Each number is 50 + 10 x the weight over its row's rms, rounded and kept within 0 to 99. Layers, rows and columns count from 0. The size before them is the row's rms in percent of the matrix's.

# v: layer 5 attention value, 64x64, rms 0.41, rows 43-63, columns 0-63
# o: layer 5 attention output (transposed), 64x64, rms 0.38, rows 43-63, columns 0-63
# gate: layer 5 MLP gate, 192x64, rms 0.453, rows 0-20, columns 0-63
# up: layer 5 MLP up, 192x64, rms 0.462, rows 0-20, columns 0-63
# down: layer 5 MLP down (transposed), 192x64, rms 0.427, rows 0-20, columns 0-63
v43 102:40 38 50 40 60 67 45 47 36 68 65 55 49 54 53 48 55 41 59 51 53 62 41 44 63 51 50 54 54 63 77 40 52 41 36 39 32 51 47 36 44 54 43 55 61 50 63 66 66 38 65 50 44 57 36 63 42 55 54 43 51 67 59 53
o43 096:64 58 52 51 50 26 47 52 53 56 51 54 52 67 41 47 51 55 44 69 51 66 46 41 23 40 57 43 60 43 63 61 59 54 42 62 58 51 55 39 46 47 62 47 17 42 55 57 55 52 57 52 54 49 70 53 56 43 56 59 38 42 42 46
v44 092:57 44 48 62 50 49 30 56 60 48 46 51 38 47 53 53 53 50 46 47 54 42 54 58 34 51 49 39 65 51 35 40 47 59 53 45 52 68 53 46 52 23 50 45 59 32 32 60 49 37 41 36 44 60 43 27 53 59 65 39 48 56 47 25
o44 097:35 37 51 38 53 54 62 47 43 60 32 45 57 46 64 35 52 52 56 63 52 48 58 30 47 57 48 66 41 56 56 35 44 28 45 38 59 40 39 43 59 54 73 51 68 53 51 50 42 60 70 54 52 49 45 70 50 45 58 55 60 44 43 54
v45 099:58 70 65 40 42 57 46 39 61 57 51 62 60 61 63 56 45 69 24 61 47 59 41 54 41 47 54 55 73 42 55 47 41 60 51 40 63 48 34 52 53 39 72 58 48 52 56 69 49 47 58 53 58 41 57 52 45 60 47 45 39 44 42 57
o45 102:34 57 72 44 46 56 51 41 53 36 50 28 60 36 36 47 53 49 54 40 41 36 55 44 60 52 39 46 49 37 34 46 33 53 52 49 52 63 52 36 59 39 47 48 57 61 41 62 40 47 50 34 54 46 58 38 58 29 72 53 55 49 48 64
v46 080:53 44 48 71 36 45 66 45 52 46 41 55 54 44 51 43 45 52 65 48 36 39 37 56 58 57 47 42 45 69 42 58 34 43 38 30 56 51 51 36 70 49 59 40 52 55 65 51 53 76 53 51 59 53 43 48 33 59 51 67 38 40 42 46
o46 080:52 57 66 47 81 66 47 33 46 51 50 76 42 44 58 44 50 52 61 48 43 45 51 44 46 55 50 45 47 42 57 49 52 42 64 43 47 68 37 61 42 41 34 44 47 45 52 47 52 55 65 43 51 57 56 38 36 53 54 74 42 58 33 41
v47 101:67 75 44 48 55 43 50 42 71 45 46 25 55 41 60 50 49 48 43 53 51 45 51 38 54 71 48 47 30 49 67 46 63 52 44 35 54 53 50 52 69 56 61 64 58 49 52 47 60 40 65 56 50 60 47 43 47 51 56 43 71 60 53 61
o47 099:35 52 48 44 33 51 57 37 28 56 53 42 33 52 59 41 43 61 58 55 39 58 29 47 46 54 44 47 51 44 43 45 43 40 44 34 49 42 66 58 41 67 51 59 50 30 59 41 24 53 43 46 41 43 58 36 58 38 46 54 38 60 50 43
v48 089:64 40 51 50 40 46 43 53 64 52 39 61 55 57 43 62 45 51 48 56 44 49 66 67 56 42 62 45 50 61 85 60 38 40 61 63 37 55 52 63 51 62 48 32 41 54 48 43 66 39 41 54 41 54 57 51 48 31 60 44 49 39 60 55
o48 089:59 52 56 57 46 53 46 50 49 44 61 48 54 66 53 58 46 32 41 54 66 37 57 28 52 49 49 70 64 41 49 57 45 45 67 40 70 40 40 56 45 52 58 56 38 54 54 38 55 47 45 31 45 45 37 49 61 57 55 42 66 68 65 30
v49 111:54 63 57 39 44 66 57 48 45 55 47 30 47 30 60 57 32 43 39 42 50 69 55 41 54 57 42 65 61 38 54 34 47 51 44 50 65 49 44 32 54 53 49 39 61 43 49 61 63 43 68 44 47 71 48 62 46 66 51 35 51 55 45 48
o49 104:53 59 62 50 37 46 63 37 36 42 51 49 35 51 48 30 49 62 38 63 41 52 46 42 39 53 60 44 45 40 56 54 51 52 32 43 34 62 47 41 58 51 58 63 67 59 39 52 51 48 44 56 61 50 67 58 71 62 69 40 31 43 48 54
v50 115:73 58 38 51 53 36 49 31 49 64 60 57 47 42 40 58 31 67 46 64 33 54 58 44 66 50 33 38 45 46 43 53 51 39 29 40 59 42 60 46 55 43 44 43 53 37 58 57 62 36 57 58 55 46 50 34 50 50 56 41 59 52 44 50
o50 100:52 42 56 43 46 54 58 44 47 50 40 64 33 45 55 59 61 51 54 51 58 73 45 73 50 27 48 37 62 59 42 38 51 53 49 50 60 39 44 60 64 52 59 59 38 40 45 60 34 55 57 40 52 59 35 57 69 46 48 59 44 64 41 66
v51 097:51 64 45 64 55 41 46 57 73 62 66 54 41 41 53 56 78 62 30 59 42 48 41 37 61 48 45 43 51 50 57 57 47 51 53 43 54 67 55 50 55 43 45 46 53 71 41 58 47 38 60 35 59 39 42 55 45 56 54 67 65 58 54 59
o51 093:38 50 50 28 55 47 75 58 49 44 25 36 45 49 33 50 19 45 54 43 50 45 55 42 70 33 42 46 56 51 57 47 46 44 53 56 55 51 41 56 51 50 38 54 55 38 67 64 42 46 53 43 48 47 63 39 48 47 43 41 36 51 56 47
v52 112:36 38 54 51 38 42 61 47 63 60 61 50 57 44 37 51 60 38 40 36 56 43 31 47 68 43 52 65 57 56 48 46 43 30 51 55 49 51 58 63 59 35 48 55 57 47 54 23 40 38 51 40 47 49 37 53 48 55 59 75 56 39 41 55
o52 103:56 61 47 31 46 76 51 54 69 45 42 67 49 46 44 52 38 50 69 61 37 56 62 48 46 47 54 54 57 50 50 51 75 46 55 55 59 54 38 54 43 57 46 31 46 55 57 49 40 55 48 57 33 55 64 44 59 48 57 34 57 31 57 39
v53 083:62 62 42 71 44 36 38 55 64 58 62 48 47 58 51 61 51 52 58 54 47 39 69 41 53 47 51 64 42 58 53 60 56 45 48 42 52 37 36 39 47 50 49 46 50 42 60 55 45 34 54 49 36 72 41 46 50 30 38 25 38 56 39 40
o53 090:36 40 47 55 36 45 49 53 38 59 56 49 48 50 53 60 44 77 45 36 64 61 48 43 39 44 45 53 58 58 58 54 53 46 60 41 53 56 50 66 60 33 60 60 65 51 43 58 40 49 61 43 23 52 60 51 52 54 41 57 49 60 28 30
v54 103:39 50 56 49 50 69 43 46 31 36 42 47 43 57 62 51 55 45 64 53 48 36 71 49 45 47 30 40 46 54 39 46 60 41 41 47 40 53 56 59 56 54 62 38 33 39 59 80 53 46 24 51 50 57 65 56 48 46 55 57 55 44 56 46
o54 106:62 66 68 52 52 49 31 46 46 28 48 50 37 46 57 44 44 49 50 66 52 54 42 51 35 57 48 53 46 52 56 52 30 47 48 46 64 44 61 53 74 54 40 49 48 64 45 43 59 59 56 48 65 43 42 56 29 47 28 49 60 62 34 57
v55 092:34 49 60 44 54 45 48 64 56 60 35 55 55 45 49 56 46 41 47 70 41 42 38 53 51 46 55 48 38 45 70 63 40 55 68 64 33 46 65 54 60 59 36 55 55 54 46 53 38 52 59 65 63 41 56 59 39 58 38 52 51 76 51 63
o55 090:37 51 33 64 41 53 59 51 55 41 50 49 69 70 36 52 36 38 59 45 34 40 50 49 46 48 51 47 49 53 47 47 32 57 43 46 35 44 45 58 43 70 60 63 30 48 45 48 50 52 38 46 54 41 71 54 53 56 55 75 52 48 64 41
v56 109:55 71 50 43 71 55 46 56 55 32 53 52 41 37 63 44 43 51 67 64 48 37 50 55 53 52 63 48 36 43 52 58 54 54 64 40 53 56 33 56 52 41 69 47 51 37 52 48 48 44 25 52 56 60 46 39 45 32 35 64 62 43 50 46
o56 111:60 50 35 45 31 57 56 31 33 56 52 37 57 38 58 42 42 66 51 39 60 46 41 46 55 54 47 42 46 59 24 53 34 43 49 51 60 58 58 51 50 46 54 54 38 49 31 36 55 47 45 47 45 62 57 61 23 41 37 40 45 54 43 48
v57 096:56 79 52 49 56 44 49 31 38 52 47 55 37 60 48 53 32 55 43 51 35 65 40 55 59 58 50 34 34 51 52 39 65 37 43 49 60 55 47 42 55 71 40 53 51 37 36 63 54 66 62 43 54 53 42 37 49 37 49 50 54 48 40 46
o57 096:56 48 44 43 47 46 43 48 43 43 42 54 29 51 57 33 53 67 45 43 53 63 46 64 53 41 36 46 56 51 29 39 67 72 55 40 49 52 37 38 45 48 51 74 50 40 41 40 47 53 63 46 72 41 48 51 56 35 40 52 46 54 57 65
v58 093:53 43 49 50 65 48 53 39 61 50 27 48 76 48 34 48 69 47 59 58 50 63 46 53 64 51 63 58 55 61 51 53 49 49 61 58 33 54 48 76 58 52 50 41 50 50 42 49 63 21 52 55 55 47 45 56 57 50 50 62 36 61 45 46
o58 092:59 52 38 43 39 55 47 65 66 52 58 49 68 53 44 52 53 41 39 58 54 24 46 43 49 50 60 53 57 36 54 55 38 71 37 50 64 47 50 53 43 48 58 69 46 46 61 29 43 62 47 51 17 50 43 45 59 49 56 50 46 43 43 48
v59 095:43 62 49 45 40 40 62 55 41 45 32 45 61 54 63 54 68 52 40 33 61 52 47 65 53 46 49 46 32 43 67 50 33 69 44 40 45 49 61 49 47 61 50 63 71 45 49 54 50 29 61 39 49 51 48 36 41 65 62 51 51 48 43 43
o59 102:23 64 62 50 43 42 57 40 52 42 36 46 33 66 56 64 51 50 40 49 31 57 39 48 53 58 69 59 51 51 46 50 51 52 45 58 58 62 50 47 23 61 73 40 51 48 44 54 31 51 43 51 45 43 41 61 47 45 54 52 42 38 45 49
v60 075:44 64 64 43 41 53 49 56 58 36 40 57 40 69 59 41 50 47 49 52 73 45 65 64 45 34 47 45 46 42 40 58 54 58 43 43 48 40 41 64 62 32 50 69 62 48 35 58 57 51 63 41 33 68 47 64 55 59 49 40 56 53 51 53
o60 072:37 53 60 59 38 57 49 59 19 42 47 40 56 46 32 37 51 40 51 70 33 60 45 52 62 35 46 63 52 53 51 45 56 56 62 33 46 44 61 32 41 52 54 38 55 57 40 50 59 53 40 47 52 48 54 33 34 47 54 47 54 59 34 45
v61 092:54 41 50 51 55 44 47 41 57 55 54 37 56 70 38 57 49 51 46 51 37 43 44 31 71 29 36 64 53 35 64 47 52 56 31 43 38 69 51 47 56 40 66 58 49 52 43 51 52 52 54 52 37 39 32 50 49 41 68 52 54 62 64 53
o61 098:69 41 55 44 47 51 37 52 41 39 42 46 52 48 33 53 42 55 54 39 54 80 42 50 56 46 47 50 46 53 66 44 33 47 45 66 57 57 51 54 33 61 48 20 66 41 55 38 42 52 60 51 52 47 54 56 55 45 64 60 39 59 62 37
v62 109:38 48 71 41 48 41 36 66 42 40 37 72 56 46 40 54 52 61 48 44 52 54 64 67 47 47 60 38 67 54 59 61 74 35 51 65 48 41 67 57 61 42 52 49 53 58 40 38 44 60 42 54 62 62 43 52 55 56 52 56 59 54 45 58
o62 111:43 64 40 54 44 68 33 50 58 45 49 33 67 51 46 38 54 46 66 60 44 45 44 50 54 36 59 56 42 54 59 46 66 48 60 64 56 39 36 56 57 48 63 72 51 52 38 46 67 41 39 42 62 59 29 38 48 46 50 60 54 62 60 54
v63 088:34 33 46 40 57 30 60 49 49 33 64 61 42 55 45 40 34 52 65 56 56 51 56 41 51 25 45 44 55 62 49 56 44 45 61 56 34 68 48 51 61 57 63 51 65 49 39 49 59 51 50 48 55 58 38 54 64 71 55 52 32 51 51 46
o63 093:72 41 65 66 53 50 57 62 60 53 29 40 72 62 49 31 56 62 62 54 45 36 43 51 59 61 62 60 51 56 59 49 60 63 53 41 60 45 46 53 49 53 47 30 42 44 41 64 52 55 52 47 42 42 48 67 50 57 56 55 37 66 50 48
gate0 102:46 44 77 35 51 54 21 50 47 46 48 44 52 46 47 45 48 42 65 39 54 24 53 64 35 33 69 52 44 66 66 43 35 44 45 58 35 41 46 64 69 47 51 55 40 54 54 52 57 55 46 52 52 55 50 51 55 49 47 44 55 53 55 48
up0 090:67 55 67 49 42 46 40 44 49 44 42 49 40 42 40 46 61 36 48 53 46 43 67 61 47 33 58 39 52 49 49 43 52 34 33 56 24 44 62 55 65 55 47 29 39 39 63 48 57 40 37 34 59 49 57 51 56 47 59 48 50 56 60 32
down0 097:45 54 58 69 31 58 66 55 60 51 40 38 54 48 45 57 48 46 47 40 42 57 46 48 47 46 65 39 52 56 37 56 62 67 38 51 58 47 51 49 49 51 60 45 47 44 29 60 52 35 48 58 53 30 58 36 52 35 77 53 45 54 29 53
gate1 091:66 58 44 58 36 47 29 46 59 70 50 35 57 53 51 40 58 69 53 48 56 52 46 37 66 48 53 51 38 60 50 57 65 70 64 43 44 43 61 56 51 45 44 56 48 54 47 46 53 45 52 52 51 34 52 27 52 54 29 39 52 64 69 59
up1 092:65 57 68 59 49 30 42 52 64 58 61 39 45 55 52 67 65 55 42 49 64 51 46 43 62 51 60 45 30 51 67 58 59 63 59 46 35 57 45 44 46 65 50 47 67 67 50 56 55 55 61 47 59 38 48 43 41 55 33 60 60 48 64 46
down1 089:50 37 68 41 40 58 53 63 57 46 57 53 37 46 59 66 43 60 32 46 50 52 70 43 47 38 47 43 52 31 49 53 34 68 59 38 41 50 50 29 63 41 34 47 40 40 47 55 37 59 37 46 43 61 50 45 47 57 62 62 59 59 43 56
gate2 089:57 51 50 51 33 55 69 59 53 46 50 44 56 46 37 54 60 55 50 59 57 66 52 54 53 54 50 57 54 56 66 68 52 22 46 60 71 64 57 50 30 45 74 43 58 53 59 44 52 37 51 43 57 45 42 63 38 37 42 41 37 53 52 42
up2 093:41 41 35 32 67 73 66 46 54 58 63 65 52 45 49 43 34 44 53 61 64 44 37 67 62 45 48 57 40 56 46 39 45 35 39 54 49 53 53 51 64 57 59 47 59 33 62 45 32 30 55 42 52 53 57 57 53 39 42 53 56 49 55 50
down2 095:37 53 58 66 48 46 43 44 54 49 37 49 60 56 41 61 34 44 31 49 43 26 49 43 42 56 68 39 45 55 36 43 48 78 35 50 61 49 53 50 54 26 43 57 44 53 40 59 49 53 48 56 40 51 35 44 49 61 59 40 41 39 56 62
gate3 100:51 50 46 46 54 52 53 47 37 30 32 61 47 57 58 55 57 52 54 27 43 45 61 68 60 60 40 52 48 43 59 30 37 46 56 46 48 50 45 38 47 70 39 46 46 48 46 24 30 60 56 39 52 54 53 41 55 56 65 51 38 35 46 60
up3 097:51 62 53 49 61 54 55 61 44 43 33 70 49 45 74 52 52 43 37 33 43 45 69 52 66 37 39 59 48 65 45 54 44 49 53 46 50 45 41 43 48 57 57 50 35 42 44 51 45 67 65 47 65 58 58 47 44 61 58 46 27 37 38 50
down3 097:54 49 43 60 61 47 49 29 52 55 61 54 57 59 54 42 55 56 40 49 53 33 54 33 39 52 63 51 54 55 52 57 47 60 62 28 33 44 39 71 63 50 57 50 47 40 72 45 57 49 48 41 63 47 67 49 65 40 60 39 63 61 59 63
gate4 094:36 56 50 29 47 65 37 45 43 75 57 42 49 59 53 47 58 37 56 44 47 48 54 51 65 51 59 48 53 75 57 38 55 48 49 48 54 42 53 54 58 45 36 61 52 54 52 55 55 22 70 48 49 55 40 40 42 37 35 47 51 40 36 62
up4 097:41 58 50 58 55 54 62 44 61 31 43 51 74 53 43 43 54 40 48 58 37 34 54 55 43 37 33 49 61 43 61 37 49 29 43 52 41 51 64 51 66 57 58 72 45 56 51 60 37 59 65 65 53 47 55 48 58 42 53 57 36 42 54 57
down4 102:40 41 44 55 60 71 39 50 42 47 52 64 68 35 45 48 45 45 47 59 45 34 59 47 58 54 52 53 55 67 35 39 63 55 61 52 43 54 36 59 60 49 71 47 45 36 34 52 59 45 53 40 38 42 57 39 50 48 27 48 48 46 61 73
gate5 113:60 38 66 41 69 55 47 51 61 41 62 49 57 43 57 48 38 42 73 53 60 61 56 45 43 48 39 25 44 56 58 32 66 60 58 63 54 47 50 63 49 40 54 50 31 53 46 53 44 46 59 38 66 68 39 54 49 58 56 43 52 42 44 41
up5 106:53 53 48 72 46 49 46 42 57 37 60 48 57 72 56 49 70 40 40 69 42 42 46 50 52 58 45 47 70 48 41 68 31 41 53 54 53 43 61 46 41 56 61 41 61 70 54 47 47 38 34 51 34 37 43 43 45 56 61 59 45 58 57 58
down5 098:57 44 48 38 45 51 52 53 39 42 56 70 53 51 50 53 38 52 34 45 49 53 72 48 60 41 47 45 36 40 44 66 40 60 64 49 59 44 46 71 59 53 43 46 41 64 49 38 58 66 45 52 52 66 52 54 19 64 44 54 63 59 43 60
gate6 101:50 57 31 38 55 40 28 48 53 56 41 57 52 52 42 37 52 36 62 43 50 65 53 66 37 63 59 40 28 34 44 43 28 54 49 46 63 61 51 43 56 44 42 42 59 59 41 45 48 60 42 51 67 39 52 52 58 47 41 49 67 47 40 61
up6 103:53 49 25 45 54 56 23 47 61 56 51 52 68 49 59 35 51 46 56 52 59 50 61 53 45 63 58 50 40 42 35 51 55 46 47 43 54 59 52 24 55 21 48 50 54 47 39 47 51 50 35 56 67 51 39 52 46 50 48 59 66 54 48 66
down6 093:52 55 39 46 32 55 49 47 44 44 47 61 53 49 58 40 59 38 28 37 63 52 51 29 56 50 60 52 42 40 33 63 41 57 30 46 41 47 47 63 53 59 43 49 37 47 61 46 52 65 45 60 52 55 49 39 72 42 36 41 50 56 48 75
gate7 096:58 53 69 41 52 48 25 63 48 55 37 58 47 44 74 50 64 51 64 43 49 45 56 42 65 44 56 47 32 63 56 53 57 54 47 49 60 65 46 56 68 48 49 46 40 76 61 49 55 43 47 34 40 47 51 48 54 61 48 46 67 42 53 60
up7 082:49 54 65 30 39 54 44 50 41 50 80 41 39 51 69 64 44 63 38 58 48 55 54 51 44 65 58 71 59 66 49 56 49 53 51 54 57 43 44 52 51 63 39 46 44 58 44 49 46 58 47 25 56 44 37 63 37 38 43 57 44 42 41 55
down7 089:40 55 57 43 53 48 48 72 79 56 60 51 68 47 38 39 45 47 43 48 52 47 54 55 43 63 48 60 57 39 48 34 59 39 35 52 46 40 53 34 39 52 73 46 51 62 68 43 68 50 44 45 47 59 45 58 55 63 35 46 46 48 45 38
gate8 099:40 62 51 53 37 58 46 35 41 46 57 34 37 37 48 64 50 68 31 59 46 48 41 63 32 38 60 58 52 53 38 29 39 48 35 55 52 29 62 37 60 63 44 51 43 60 47 45 57 55 68 53 45 63 51 48 52 46 43 45 40 49 51 60
up8 099:56 59 45 50 43 46 37 41 51 50 31 37 51 55 33 42 38 61 53 63 45 70 52 63 21 55 50 45 47 57 46 39 49 42 62 41 46 45 45 64 53 61 50 55 40 67 33 48 53 64 53 55 55 65 35 42 40 37 57 49 33 59 39 49
down8 094:55 57 75 51 52 57 64 31 60 44 52 60 61 37 55 59 68 54 45 43 49 52 47 52 56 37 52 57 65 67 46 58 37 55 41 49 75 58 45 30 57 44 33 51 50 56 51 52 50 58 54 41 55 40 55 60 42 65 51 41 33 65 57 51
gate9 096:41 70 48 34 54 37 62 60 47 47 54 69 54 50 40 40 54 64 62 46 52 48 45 46 65 63 53 46 51 43 49 43 59 61 59 58 55 62 62 60 33 51 45 56 42 50 42 55 30 45 50 57 53 32 61 63 73 39 36 41 38 38 47 61
up9 101:62 20 43 49 48 54 26 31 53 59 50 43 56 52 55 57 43 36 40 68 56 41 54 51 69 51 47 47 50 79 65 53 44 45 58 53 37 56 50 48 41 48 48 50 38 48 49 42 46 64 48 43 35 45 41 58 67 44 54 57 61 53 53 44
down9 097:48 22 42 43 43 63 63 57 51 43 47 63 48 39 58 51 54 42 61 47 48 67 42 60 50 38 66 55 69 50 49 46 58 50 44 53 67 32 42 53 53 70 36 43 47 54 32 36 57 49 52 58 35 57 48 38 44 52 38 65 48 66 55 56
gate10 104:39 56 49 47 46 38 58 57 34 43 32 58 38 49 60 48 47 51 58 53 43 48 45 42 61 49 46 61 36 68 63 57 67 43 48 57 49 42 69 65 45 52 55 53 50 46 71 35 35 51 35 41 71 54 39 27 55 51 42 57 47 44 45 59
up10 103:53 62 58 50 45 73 44 58 47 53 49 62 33 32 43 55 56 45 51 53 41 53 56 35 53 30 59 67 64 48 59 78 61 38 43 48 58 37 41 60 41 43 69 51 42 36 35 45 45 52 45 53 52 64 59 52 45 38 57 42 44 55 47 52
down10 106:69 64 59 37 48 50 62 56 58 41 49 65 64 36 61 28 54 40 42 43 46 50 54 50 54 42 56 43 65 50 68 74 57 60 48 59 48 52 54 30 51 56 49 34 56 31 43 46 63 37 55 49 52 47 52 47 50 32 47 41 50 53 55 35
gate11 090:48 54 37 53 56 63 33 37 46 40 52 55 41 45 43 49 61 53 60 62 61 56 44 62 49 61 31 67 34 33 54 58 47 36 60 50 54 51 31 32 54 47 33 52 37 59 37 23 51 47 48 45 56 57 46 45 55 54 41 42 47 40 58 38
up11 099:70 46 40 61 41 64 43 39 52 57 49 35 66 47 30 44 67 54 49 51 39 54 59 37 42 55 38 62 58 39 47 70 56 54 57 31 58 51 50 41 65 41 35 54 54 63 43 27 50 53 50 55 65 44 44 45 48 60 52 42 49 42 52 36
down11 099:61 19 50 65 50 50 51 43 63 42 45 43 45 51 53 51 49 52 45 55 42 49 70 57 55 35 42 37 62 52 69 47 60 55 53 54 56 42 39 40 70 45 36 46 42 36 48 65 34 52 39 43 50 53 35 39 48 35 35 51 41 56 63 45
gate12 097:54 47 60 45 33 49 26 41 23 50 51 42 67 40 48 49 63 47 60 65 50 60 51 53 38 52 56 49 39 43 22 40 54 65 53 47 55 39 52 35 64 53 54 45 50 63 56 43 60 54 44 38 55 63 46 53 50 61 41 48 55 46 69 59
up12 098:40 41 51 49 50 58 49 60 51 54 42 51 37 40 33 47 49 66 61 58 35 57 47 58 42 43 37 29 39 44 31 31 51 59 61 44 31 59 31 48 45 56 64 54 60 43 52 36 51 58 44 43 55 71 66 61 44 35 53 50 54 53 56 48
down12 094:52 38 58 47 67 47 70 58 45 50 62 52 49 45 55 53 48 47 57 47 59 68 25 55 42 50 62 58 48 43 50 62 61 38 37 59 48 51 38 60 79 40 45 59 69 44 47 55 47 47 42 53 39 42 48 55 60 52 55 50 39 37 47 75
gate13 098:47 39 45 51 44 69 52 72 60 44 41 48 32 58 64 58 41 58 81 42 43 58 48 52 41 46 54 56 41 46 46 42 51 59 61 53 33 50 54 54 45 60 40 56 50 64 46 42 51 55 35 36 35 56 46 49 40 46 56 48 53 76 66 56
up13 101:60 70 54 28 44 29 55 50 45 57 55 46 44 42 40 35 41 48 34 61 56 49 47 47 59 40 60 55 52 48 50 48 47 39 37 42 49 59 40 43 47 66 43 42 69 51 56 50 56 51 49 38 66 69 49 61 56 37 56 75 48 43 31 44
down13 105:71 40 44 45 51 27 56 38 48 63 63 62 39 49 53 50 55 56 42 53 64 50 38 45 56 46 44 41 57 45 44 45 65 50 53 72 56 51 50 33 55 46 43 50 54 59 47 51 36 56 55 56 71 53 54 32 39 56 47 60 65 25 34 43
gate14 103:35 62 51 61 57 59 46 54 39 36 53 33 55 60 56 50 62 58 42 49 29 50 47 41 37 54 40 58 45 61 74 39 49 46 40 38 48 53 62 57 52 41 68 64 43 45 65 63 53 43 65 51 51 51 52 40 45 68 49 70 61 57 58 45
up14 113:48 43 65 46 63 50 34 67 49 45 54 62 65 50 66 40 35 64 44 39 65 41 49 33 69 44 46 56 40 56 48 41 45 52 62 49 46 38 66 47 60 34 43 46 57 34 46 49 47 60 53 43 42 70 41 57 51 45 63 52 56 32 57 44
down14 110:53 49 46 33 53 44 40 37 46 42 43 42 43 61 47 61 54 45 67 61 62 58 50 59 69 44 45 66 41 23 42 51 58 46 46 67 45 50 39 39 58 26 49 61 54 54 61 61 52 53 57 45 53 36 41 68 45 52 57 56 41 31 48 44
gate15 094:43 50 53 58 52 43 41 56 47 59 48 33 47 52 34 43 51 31 62 46 43 44 62 56 49 63 65 55 49 30 54 48 64 60 44 49 72 46 64 49 49 69 43 62 27 52 59 54 39 57 42 45 53 58 55 32 53 49 42 59 59 35 60 29
up15 095:42 50 48 50 36 38 65 49 51 43 30 56 46 50 42 53 53 48 35 39 59 50 48 46 43 55 37 43 50 64 55 56 40 53 35 67 29 69 42 39 33 48 60 55 60 47 41 64 48 47 57 44 42 36 59 36 47 48 46 46 60 55 31 74
down15 100:46 26 43 55 57 58 45 39 49 60 56 54 44 42 64 63 51 46 53 57 33 67 50 61 49 36 56 59 52 40 57 44 58 48 55 36 55 39 43 62 44 63 48 44 58 50 62 58 57 48 39 60 56 69 50 65 53 45 32 60 49 70 63 27
gate16 090:41 43 45 59 27 47 54 41 66 53 45 40 69 56 62 50 42 55 53 59 48 23 52 44 38 37 55 37 35 46 46 47 54 54 52 38 44 56 59 53 46 45 65 68 54 62 60 47 36 66 38 54 40 55 30 47 45 47 41 58 56 66 60 50
up16 097:55 61 47 23 56 46 44 65 37 64 55 56 37 58 47 50 46 31 45 59 48 42 53 32 52 38 52 47 51 46 50 58 57 51 53 60 44 53 59 46 51 39 60 48 48 46 78 75 41 51 41 28 52 51 39 35 46 48 50 58 49 45 59 32
down16 101:39 46 73 41 65 46 59 54 52 48 55 60 61 45 43 50 60 32 70 48 59 66 61 51 34 52 37 57 38 42 36 67 61 38 46 58 35 45 49 56 51 55 59 52 45 57 58 65 33 38 42 44 57 40 41 47 42 59 33 58 45 59 46 58
gate17 095:77 33 45 46 57 45 51 41 41 47 50 57 64 53 44 35 30 49 60 63 51 49 68 42 65 55 51 36 40 43 49 52 41 59 43 58 62 41 25 51 49 52 59 65 47 42 49 45 40 46 53 57 50 58 64 57 42 53 33 52 28 42 50 46
up17 093:41 54 66 45 59 59 52 58 38 49 49 44 47 59 54 57 50 54 54 39 29 64 39 18 56 37 46 47 52 71 45 51 47 49 53 61 51 57 60 61 53 52 50 50 60 54 59 58 55 49 46 56 52 36 63 39 43 43 64 47 77 66 39 60
down17 103:66 36 43 48 65 31 41 51 47 47 50 47 70 33 44 49 47 39 54 42 63 51 69 29 67 54 40 53 46 48 49 50 29 54 47 60 56 47 46 58 49 61 44 61 36 49 44 45 63 57 38 47 34 56 46 53 36 54 52 33 37 54 63 44
gate18 098:44 68 40 55 55 38 54 40 43 48 56 70 57 54 63 65 36 51 55 58 47 42 39 47 64 39 53 49 53 59 63 56 62 45 59 37 24 57 42 38 62 38 58 64 60 61 56 42 61 42 59 51 49 35 54 54 51 46 38 65 54 63 60 40
up18 119:46 47 50 50 50 48 44 60 44 41 41 65 44 42 67 61 42 44 45 69 51 41 51 45 59 49 32 53 67 61 56 45 54 53 57 42 42 38 56 46 63 47 38 79 64 49 47 29 55 59 54 52 55 47 39 58 53 23 61 49 53 65 38 41
down18 116:36 72 59 62 53 62 63 54 50 37 38 54 57 49 68 45 62 48 57 57 55 54 74 42 39 59 39 71 54 54 51 51 64 51 29 52 49 48 43 43 56 43 44 60 62 60 38 53 42 65 64 45 60 51 51 44 63 44 61 43 45 67 57 45
gate19 094:27 50 19 47 53 50 67 38 61 59 38 43 44 60 60 55 48 47 40 53 41 67 54 72 63 48 49 56 30 52 42 61 52 50 55 57 41 55 34 53 38 43 57 58 60 45 54 43 51 52 42 54 54 52 48 53 38 33 41 55 53 64 34 51
up19 089:56 54 49 64 47 51 52 48 46 51 55 57 30 44 37 62 49 59 43 45 36 57 54 37 48 47 62 51 54 44 57 34 37 49 53 47 37 54 59 45 54 39 46 39 49 61 38 71 56 69 63 70 64 57 31 64 59 47 71 48 54 40 65 57
down19 102:42 51 44 44 48 48 46 41 37 33 59 68 58 31 62 54 50 46 42 49 50 52 45 25 50 51 49 44 49 56 44 54 70 48 59 47 52 74 54 58 40 54 49 38 54 40 47 28 47 55 54 61 40 45 58 44 71 37 53 37 54 63 45 71
gate20 107:39 53 37 34 46 28 51 58 40 56 60 62 39 40 53 48 49 49 41 41 35 57 42 38 63 41 35 36 52 50 52 47 43 72 52 64 50 52 46 64 59 50 58 40 65 44 55 49 57 53 63 33 67 49 42 52 32 67 48 42 43 38 51 51
up20 103:58 20 51 52 50 40 63 46 44 47 44 51 34 42 42 49 46 49 61 49 38 56 48 55 67 48 38 44 50 54 69 53 58 53 38 54 41 43 32 46 39 45 48 64 55 25 66 56 43 67 30 62 63 47 59 58 45 45 49 50 42 44 62 48
down20 104:63 65 44 53 54 32 57 51 61 45 73 61 51 53 57 46 53 55 51 40 64 58 59 42 60 40 64 48 48 50 70 53 39 33 30 36 47 48 42 43 44 58 41 56 36 44 52 47 53 38 27 51 33 49 43 43 54 39 61 35 62 45 47 43